config.toml
num_hidden_layers = 20
num_key_value_heads = 3
intermediate_size = 704
norm_place = "pre"
qk_norm = false
attn_scale = 0.125
tie_word_embeddings = false
init_std_o = 0.0046
lr_head = 0.0136
warmup_steps = 200
max_seq_len = 256
Each number is 128 + 24 x the weight over its row's rms, rounded and kept within 0 to 255. Layers, rows and columns count from 0. Numbers have three digits each. The size before them is the row's rms in percent of the matrix's.

# down: layer 13 MLP down (transposed), 704x256, rms 0.188, rows 364-372, columns 0-255
# gate: layer 13 MLP gate, 704x256, rms 0.184, rows 365-372, columns 0-255
# up: layer 13 MLP up, 704x256, rms 0.195, rows 365-372, columns 0-255
down364 096:121180133108137116118122131151166126128104116132105098122128109170150108143145157121160092152177136155119143142114072137148105148134097136122112133147113124180129111119117143116074096132129126175122171138099167178139125151163138121154132137115085127137143148138113091121121111151126131163118096149100134089131106137162109127155109098105159146128153133095069099122116126095093108053116126111172123093093116123131140123078091092144118096102120121101111099150099099142104151136137124109173111130186139102150123165113122126107123144112121116128104132141143127122148092133152110148119130135116109129147055123127113129165154114120139133093120145119139163093121165147157115135127188104152144125113165127137147077136139126092139095153098140122099130069162076120110110116128111
gate365 091:134103110120121165058150123079101102122110115156129126110167158129124147107125108152176081123101150088129148111113100129136130138143157137167127138099163135132093197118131104129171141139147095127130129154137161103093111152140126114149115113095128144122129125172125122098155141158152153104106130146159119140121127094125125090138136113125140095080152118126118129134146134136128171109131111145127075104137100090117088062110102118126111136142139138127150160103182119147138153092085101131061128171126094109110148136108102134150153137116085117118144106155151186169135087152131115123157138170130115115108129148142135105114140162138148145124130161123156107127114102126178139124097149139138134135154157122087110153092114108128134142131174142157100130149112146126199130145171126
up365 092:142096115121120136151140118143144120073140069167130156160131092129092105172131099097152123159145113068113149175157130162108143136149129140123120115155152125144108097113124133123102162157160109153095096119146109103111087109124132126103131118110133090068140130090158138152145103129121109102101160138143146114158142145135116143117122166126131155166130112147120144144121137118117103175122158096163143155122162113095122122136157079148103072133145130124143102166112141188078099098154117117143169116124136161159141103108164131107131130147126114132100134133145071117125123147166137169075173095158107112122159111094102127151130098102090111165104100147131151114136121132104112141160123137126146089098101115139117132164148144162130179140118123116136135101178144119119115154102130
down365 098:125137123106132115120101107106133122115128121177103132074158110049138149133149122141178120116126114136125136110093084146144105133139133123160142098108158106127139150114120142083129128174150131150164113143142107147159113115119124095122122123117107135106113144173142169111118113151156173088095142118118144132136118083125146124101156108116190111115119130173105156121168117135146182143149135144129083143097107125125116142079116114110126120132124134138148160124102145125141131115079103128107101170121148096096152113093093116132113133126144143129100113149106142149166103135092133142171124158193094130137132131142148114116160166112142182132116141108163156099127130095152143149141141109179140118139200117093087070167097148092127136130144157127111167128125127138178136109127118
gate366 103:110158111095107134169088122108119166132139102127084110116076162142135119095078138157183155162138115172154135105117118152155090123111122130160145100104146137155106131152148136146180122104146076138105128156162177126121163135105142168128120107143134149168126157097141122093152111137114143089161122122162100127131104152149088163100123123159144098092100111139153110176107106154153125109103131085092125106147174103122122117139106131119104146094107144095142142120099122118097129127128104103057124136103086145153117140142136108095137125120163137151101112128149104125106133141116152126137106166128122123158151159159103112102110104103149104138144164082156071137148098138148138077163128098148103124065132133139131141125118137142108131116144093155126123098120156155114143121128139
up366 105:128180159057123132160114123152153118097164094138114139140160099174094126116056150130131132140139161167137142091134112126151160108092097129133155098144146144154118104114186123141138190147128108111069139118134107101105133123117122128111087122121127144148129105142115156102115171164102126137153078146144109100131130120127126072162126165119125115114134110097114110139145127146117132081139164153105152126129126116152130145151126086110094168137116119153118131123130106108104103181151082125138117187117125149115090127118163100167148138134185115136125108149125135109126144131159162156176109131143144097141099139127124105139113106117126185123090149138106160119153126145166165108124110116093113184131099143142129164146123120137153124116159129148094138091124126147098107120141146
down366 101:092116136134153184194099100098138122163138156126118119129098124105129142127124119138133133110108141127113148109150138106156151134129123132144133150109178117143110141134133120171178055147111147140075153097099137098161128101140097127163144115120136122130109163052125131134112103141111141163103153118130158147117114096100118136172115133133128110142111158102126077128077137186123160131131133158084118149142135148121124147069135106082070139109114107147142163107106099186129127155136142114174145089110156151145132136116136153149121168119121147140112135141174162157081155127142112118124117128135116159144110142100105151106127136175136099115128134112164142073146193131123161086109150122121133148089142152133163148133136113117159126136144127107138104144125130113151105142119149
gate367 103:181128150151116137100129136156148156134099130140124108127141153130103174160115124114115128086171121138150160058130135134160143134158140138106141107139180108118114125122124108148107128127100132135143103165121167169129180139070131096158085136151093168100129131127116129115155132186141094093127116137158127115185117104136114106122109115164094158116090120097109117147143119095095104117126133111145107129146096118106118157147129123116163112101158133115149173102124098117140137147150092094148181111118152150131123111156131086144098145071114187137169140141134124088125107172126112104143133155133134080116142108086160162106144179131116156152127116122140120122124111133112166122159126119112090135139157094135154137121077116131109135120097128112115146113085130107181103149147148
up367 102:104146117096141117145129099159140140129107153113128118087108095093110128153107144075141162157147112161069149121109158118113125140172134096090079132091099111166149115134150136134126127137161117107156108186136131111138119132075128136124110120134119108144140120132089106124133135140143145143123078197137169152100141161105101109177128103129105160146091093096134128162111067165138147140141124139156155115116118132106136164125133168156154127109134144138126116109159137172131101112096137089137161122101148122110133143149097095156115145097130150175124142148122124133103136105102119178148139127109139116147164120141128158157115114140099122143111128124125118127142122172084133111121116069157137141147111125129138166098178084134168141142110088079151111114125112093190127129150097
down367 103:136111152116118162140111113154118166139146122135136136139133165122114147126102154137159151078124121117159128095082144166151132115143099136115118144087144096159108111130134107131156157111135115191076143126123131179132118124112127158093100093155107150141115151142108110124122147138167111142142144083101152092114104128093102118121133117133115090091127158081101155131133153126122111142148118095116145146120100116122134089141156190143126130168126140116120110160109115086112097144121108148133103128124141068139141139120115148104160123121118139138137143127170142077120145098143147116083123147099110054108092170143119111131132126134094127109097141099183091112128149145141128167122121149094139078085118126125126176162106101109138156092144141066075096123115153153162144156133110
gate368 096:105140145081131118122110134132121130109143144158159109117125137136115117094147130128126128137119107124148158102118120159134119153156139115110140130131105133103146116147142154110115212173125080145131126108130126131153119142160116091153112115087128137096119106151107107138133102138126130105107156149104127125116109110166156082140084193132164135123091137179116166146137087119134170142101084112172116131152158116171119115115179145149123136157140148138131139176107118122118125146128145122086155141110111125114106110072136154135124102120142134132166109165146118117083116084135132083149110132195149158109115137121170132097149184187132172123125122142109128152115101055126097085155115103132125115120146125144151124149139137155166131147164080137140150135106168130164155135135107
up368 101:173142091144106137149148114169159110134129099129121125158106123091164117126108120116119151114143185109140123153160128174147134111103159122148072135123170096122113134155163138115112119107119140127118123135191151140110144124123134109119156128113143135103102123099107153104134071151165155132169111158131145090146072101121160113078127127108156156082128135148103154120142163134199195141137122118160129125118110118104075125124118116156162158133132140144128116129123142104138116194138120124099128094149140143158114169122134155126089139184108131128115093157130155119135122135161141147106130119112157117162107143128109141135141122098125168099127130109126177088105078111086124131122150159178130156149098088087121131164143111114116107126111118149136124135120129119139188138143114
down368 100:135156161128108108125116127158161149130100138130078121101120073138099109114129154133159088124142153097066123104114145157092123089123133108095165135116142137118123118091114106126085113125102122150135096127166087114110086135128123150170159119123105168111128101103106131092128098111137118153138112137147129129136100126103161185150129121162137119160129079097108111102126141113176129135092098098138089160096116122127110101147121107186128083095116129131108148117120140140157097132159119164131100105110110127125086134131092137120098112167114156172148100154132085155140161121145083116137168141125125107111144128184160099163123142148113117139171139129094090097113097122122129111122161116148085121109098145110090126172113166110140135122140162085109094149118118132126089165140122
gate369 096:162136120123112114084118146123145118134103151160115141148121108124154119141166105142143153130135097172135181128155162140144132133164096107083125142098146136143101145113179145148103163113111104126129147138150083104127158133100084136082126165109167133106089165103152135064149138131145101103162127113105108055097119098103159121095108171115120080150139113144146111149119131107130133110084101118105158115130148143143153075161109160176139141108105126115121166134173160151074135131108108161136099067136125113151129104113134140128148110139131131114125135138114112173162140150131120146144128133133125150145116133172098155133165133103126127166146102114112154154121104131145146123068105108137118135116151129113129142141115132116119160156100136171130137117115069091166092135152101
up369 096:155137099139129170115160098122140146168195075140130141108144131122141111138149176141131143118154142126118107125140075070170126102147156145130048099157123146113080165114136124144102153126109103137116124106138122078168142121117149137110114104149142132104174140122148149118126115164103107132121107125127114148156106105140107131149109090097132095119095118128136139103148111139115166153077098118121158174122145065168156135136140143123158108148129103103153117139116141094139145109166153166157093131097142153089110103163094116123121157095160155129098098118084141142114107148143153115147111106156112102132134171125117095124118126119093093107137101117125167111147120132193100110139140137140121127106134161140161123103145146092093125126150131096130102115137126098098132095139165
down369 098:069134101101112114099112127147121118111112141144119166119080129170083145174114139165077078138134152121100091114142149102117149167172117123147114155110091130117140119161095098117144136100125115118103134103138109150183126111123156130133148115118138138112166160158136150140106109115155121121100108108123129117088140143137122115130127116154094123149104105128138120115144127152138072133129115111118187093155130095131105120087175102104165146153143128138121145137142132140179128151131180077164139109140137142091108164095160128087116165131146103137109139087167118108159111147121132100099117160144141124113134102115167104118131142149129147122107180131139158144182158143104104151153157081146090146155124100132148084112127125132126061101115136083102128139126163145109144119121105
gate370 099:148137129142097099078121132132109180147174121162138157131122061107116120045146120142090095121078106102107092126155125121138123091153157129144157123133155174184161114130110134124114113127121129104140121093158132133182115123145142130117129118143149135154106088131123114129122149152107142160112132132142127106104178130139112150143110114171102162124106106137129120153129119158146123101131123144082110176107123102132130121115158126190169127169123136160119134148135069129145141130089162121142151151123096162106123149154178155125114128117141153090145158107112122134136144130126102089136149133135094154166094155154129159097109158126140143151131101126112119128117102093124140117126141172125144124113140086115091084096129136116115170093099111102151131116124159062123094113113099
up370 099:134146113149141124123141133117146068134129187136148100084133127160127125160124146143117141141122167162101136126108116129144145147143103134172121146091117143086117110163128105093159149128189197144167148137169179102130117097114126174102088146163136148130078129118137135118107126185156133132106124095109109118143123112130124106177103157148169134134131134096176150118152154149137126131136153128159122094151092150087101114127068118121098151097153131095117118141108136100145108104134144108111110109138169095114148120103158089131103161144134127141123107133144117149145140119114116122129143170138171135148132155128124130176107142100135114081152192124094126096115102164090119138116136125157119119070126093114116129138119132153155166154110087147087092139124127124113132127099117
down370 103:211109113181133124111098160127126145084152093159110098100187135122154175118116170118086136132133137151122153149089128106108103095116118108138106130153133109127115152119151128101139152130096118145132148150102116116143105096143133089121171128198140136117162154106101151095148119122106093142139117129097115112135145105099133143135132139138125096130102108099129099111120140097108138150131119107123117132109117102126110091142114123121131108113115157089121072142146145130128106152136178131137143120167142161064127119122114139137168117112149139140129106147093127088071135081094149094164155137142190147166118117178135136100123132107116125122131074115086112129124116139164083137160133152123112129124126116087109118198130129116143112150132149149094119108122153165108143159104157
gate371 101:155120075139124131106156125148099134133132105116121163150158124115137123133121141147087140111111134156074083123149087096122158140142109107118122103143137075157103117099128136130125176170106113169133089099127072097117121123174140137112045157107122136102093094119103098101092108080135150100125146123171139144103133131105148117114159163126109111103107128136150112118127106170096125149125143109122166091148165129150120115148144094138171143105119118135124127148094129169130131121134091175138111106115128167108130147103113124080129146143143111129108148106130125095070124153120137107161148126080147167130093110122142120111129139122126139098165125132166104156149163108146161118109132135152151147144139087159138154127075084153155133106122145139094116147159113159130163150170107
up371 105:119125131155080109114167078144123156126088115124061066121125114128134131123145126118155126097151118130121129131111142149151085135196126132146139147151127141136146121083116106082127167094125107101118111128133140173138113118112132152127117136107121118131138112115158127144133130105154138140097129114131136136128157147101080155116161113162153130152165094108132139163174119105150170134169078132122077126105121112087146129125136143106098105111144161127157082128148142164148080085101125112100139126137152170167168147134067106115119126126164122137095146166167149105186131124150098112107106115128110135107159144147132146169097152171150073140134168153103104134114138156102120098118127133100104132103087135148112126115115173144119094100152127153110126098143127134132092145107132
down371 103:129147178179126124094123108141136146096123136092096144140129125106103132091156177127098146147142137124128131108163115125096163171119159128103142147117137147119135150141172140113117128137144138155176135153138178101136111112129100126145099149144128116139126149109093098183150130063157105091127125153121090083108144138127144102166123115137125103117131145094170142115131101122133155128157109174171120134141117152123176096172113142088142154085151092170129084132157097086093121104152152188105129125167166098120121125101107130115149153129136112133136155152155095121132082122158135160135103143110103125125097136118122137154130153140141133109121117186119162131121110129159095127110152108089134106105081138093137127177137136126136101138126077133089118120131179123095148135144135
gate372 099:170142165154096109136111133135138136080128161118119178124174167114139113103112146100168112109111107119141078122132117086119135127114114118098140204126096099108153112104112126106136127157131163135113126157144155139165140115151116140123146126128158153134125134149183119078141145116149149076114148127094143113128079101109109124108169153097157107169096107126137120112167124117163122099161122133125141138151165107171100146072145106101113128133127127150133152183182160136144114133136131154090114117121114093135123082099118125118142123093129139117138122139136130084132111129111106151138112126120142100134118125096158118148154179128149133147099137118217132150099136115123129178137148138085121124131153154133108112110098130132117095117178097148068154116138134086141120118121145
up372 095:117145134090141153098073145101087136148114083133162145107106115125118136143116107135112126134128133091169150106120138146157122124103124142116109140129119154126133160124177140114145130122141110147151133147172122148133146128054096125121135151113141122099135158134106161157197149122120125125112123134116094174105153102094134135193132122140154117052115136136142119123124082116126185193136133124123171138154068137128138109139114140097113141137093180141106106143145148147159124108134104141111136111168077130169108146108140097136143096122131172145154122112102124138155131099092153145149147121168118153124116116130153141125135121122154173105102110109138143109114115118103155102128124085091144089159148105133141099142140097101116119147153125111129127137044133109184126121148124
down372 102:135134148125149106135152102105125101085158112120116088162197138160090145103150123112072114139165142146106138149171154141104136128112138113086119102103164122125115127122115137128088133138138104145168095143101139133103141111110089143137138136153120107108123123131122113122112108116129146122103116144145111106165182160125127176138076134148152122100127129156154087155107120105161093140160101123108175123167172145189130131147146131140153122152126102117135097090103101130105133158134169132105192109143161143155194146082131126130131159141150119100129130157118126149131149175145171172167123129152124137109146142120111112125135126141088121140140177172109120108119095135129106066129118143151133103088119089121141146127111084110094113183126108151138147094122119152113126124136123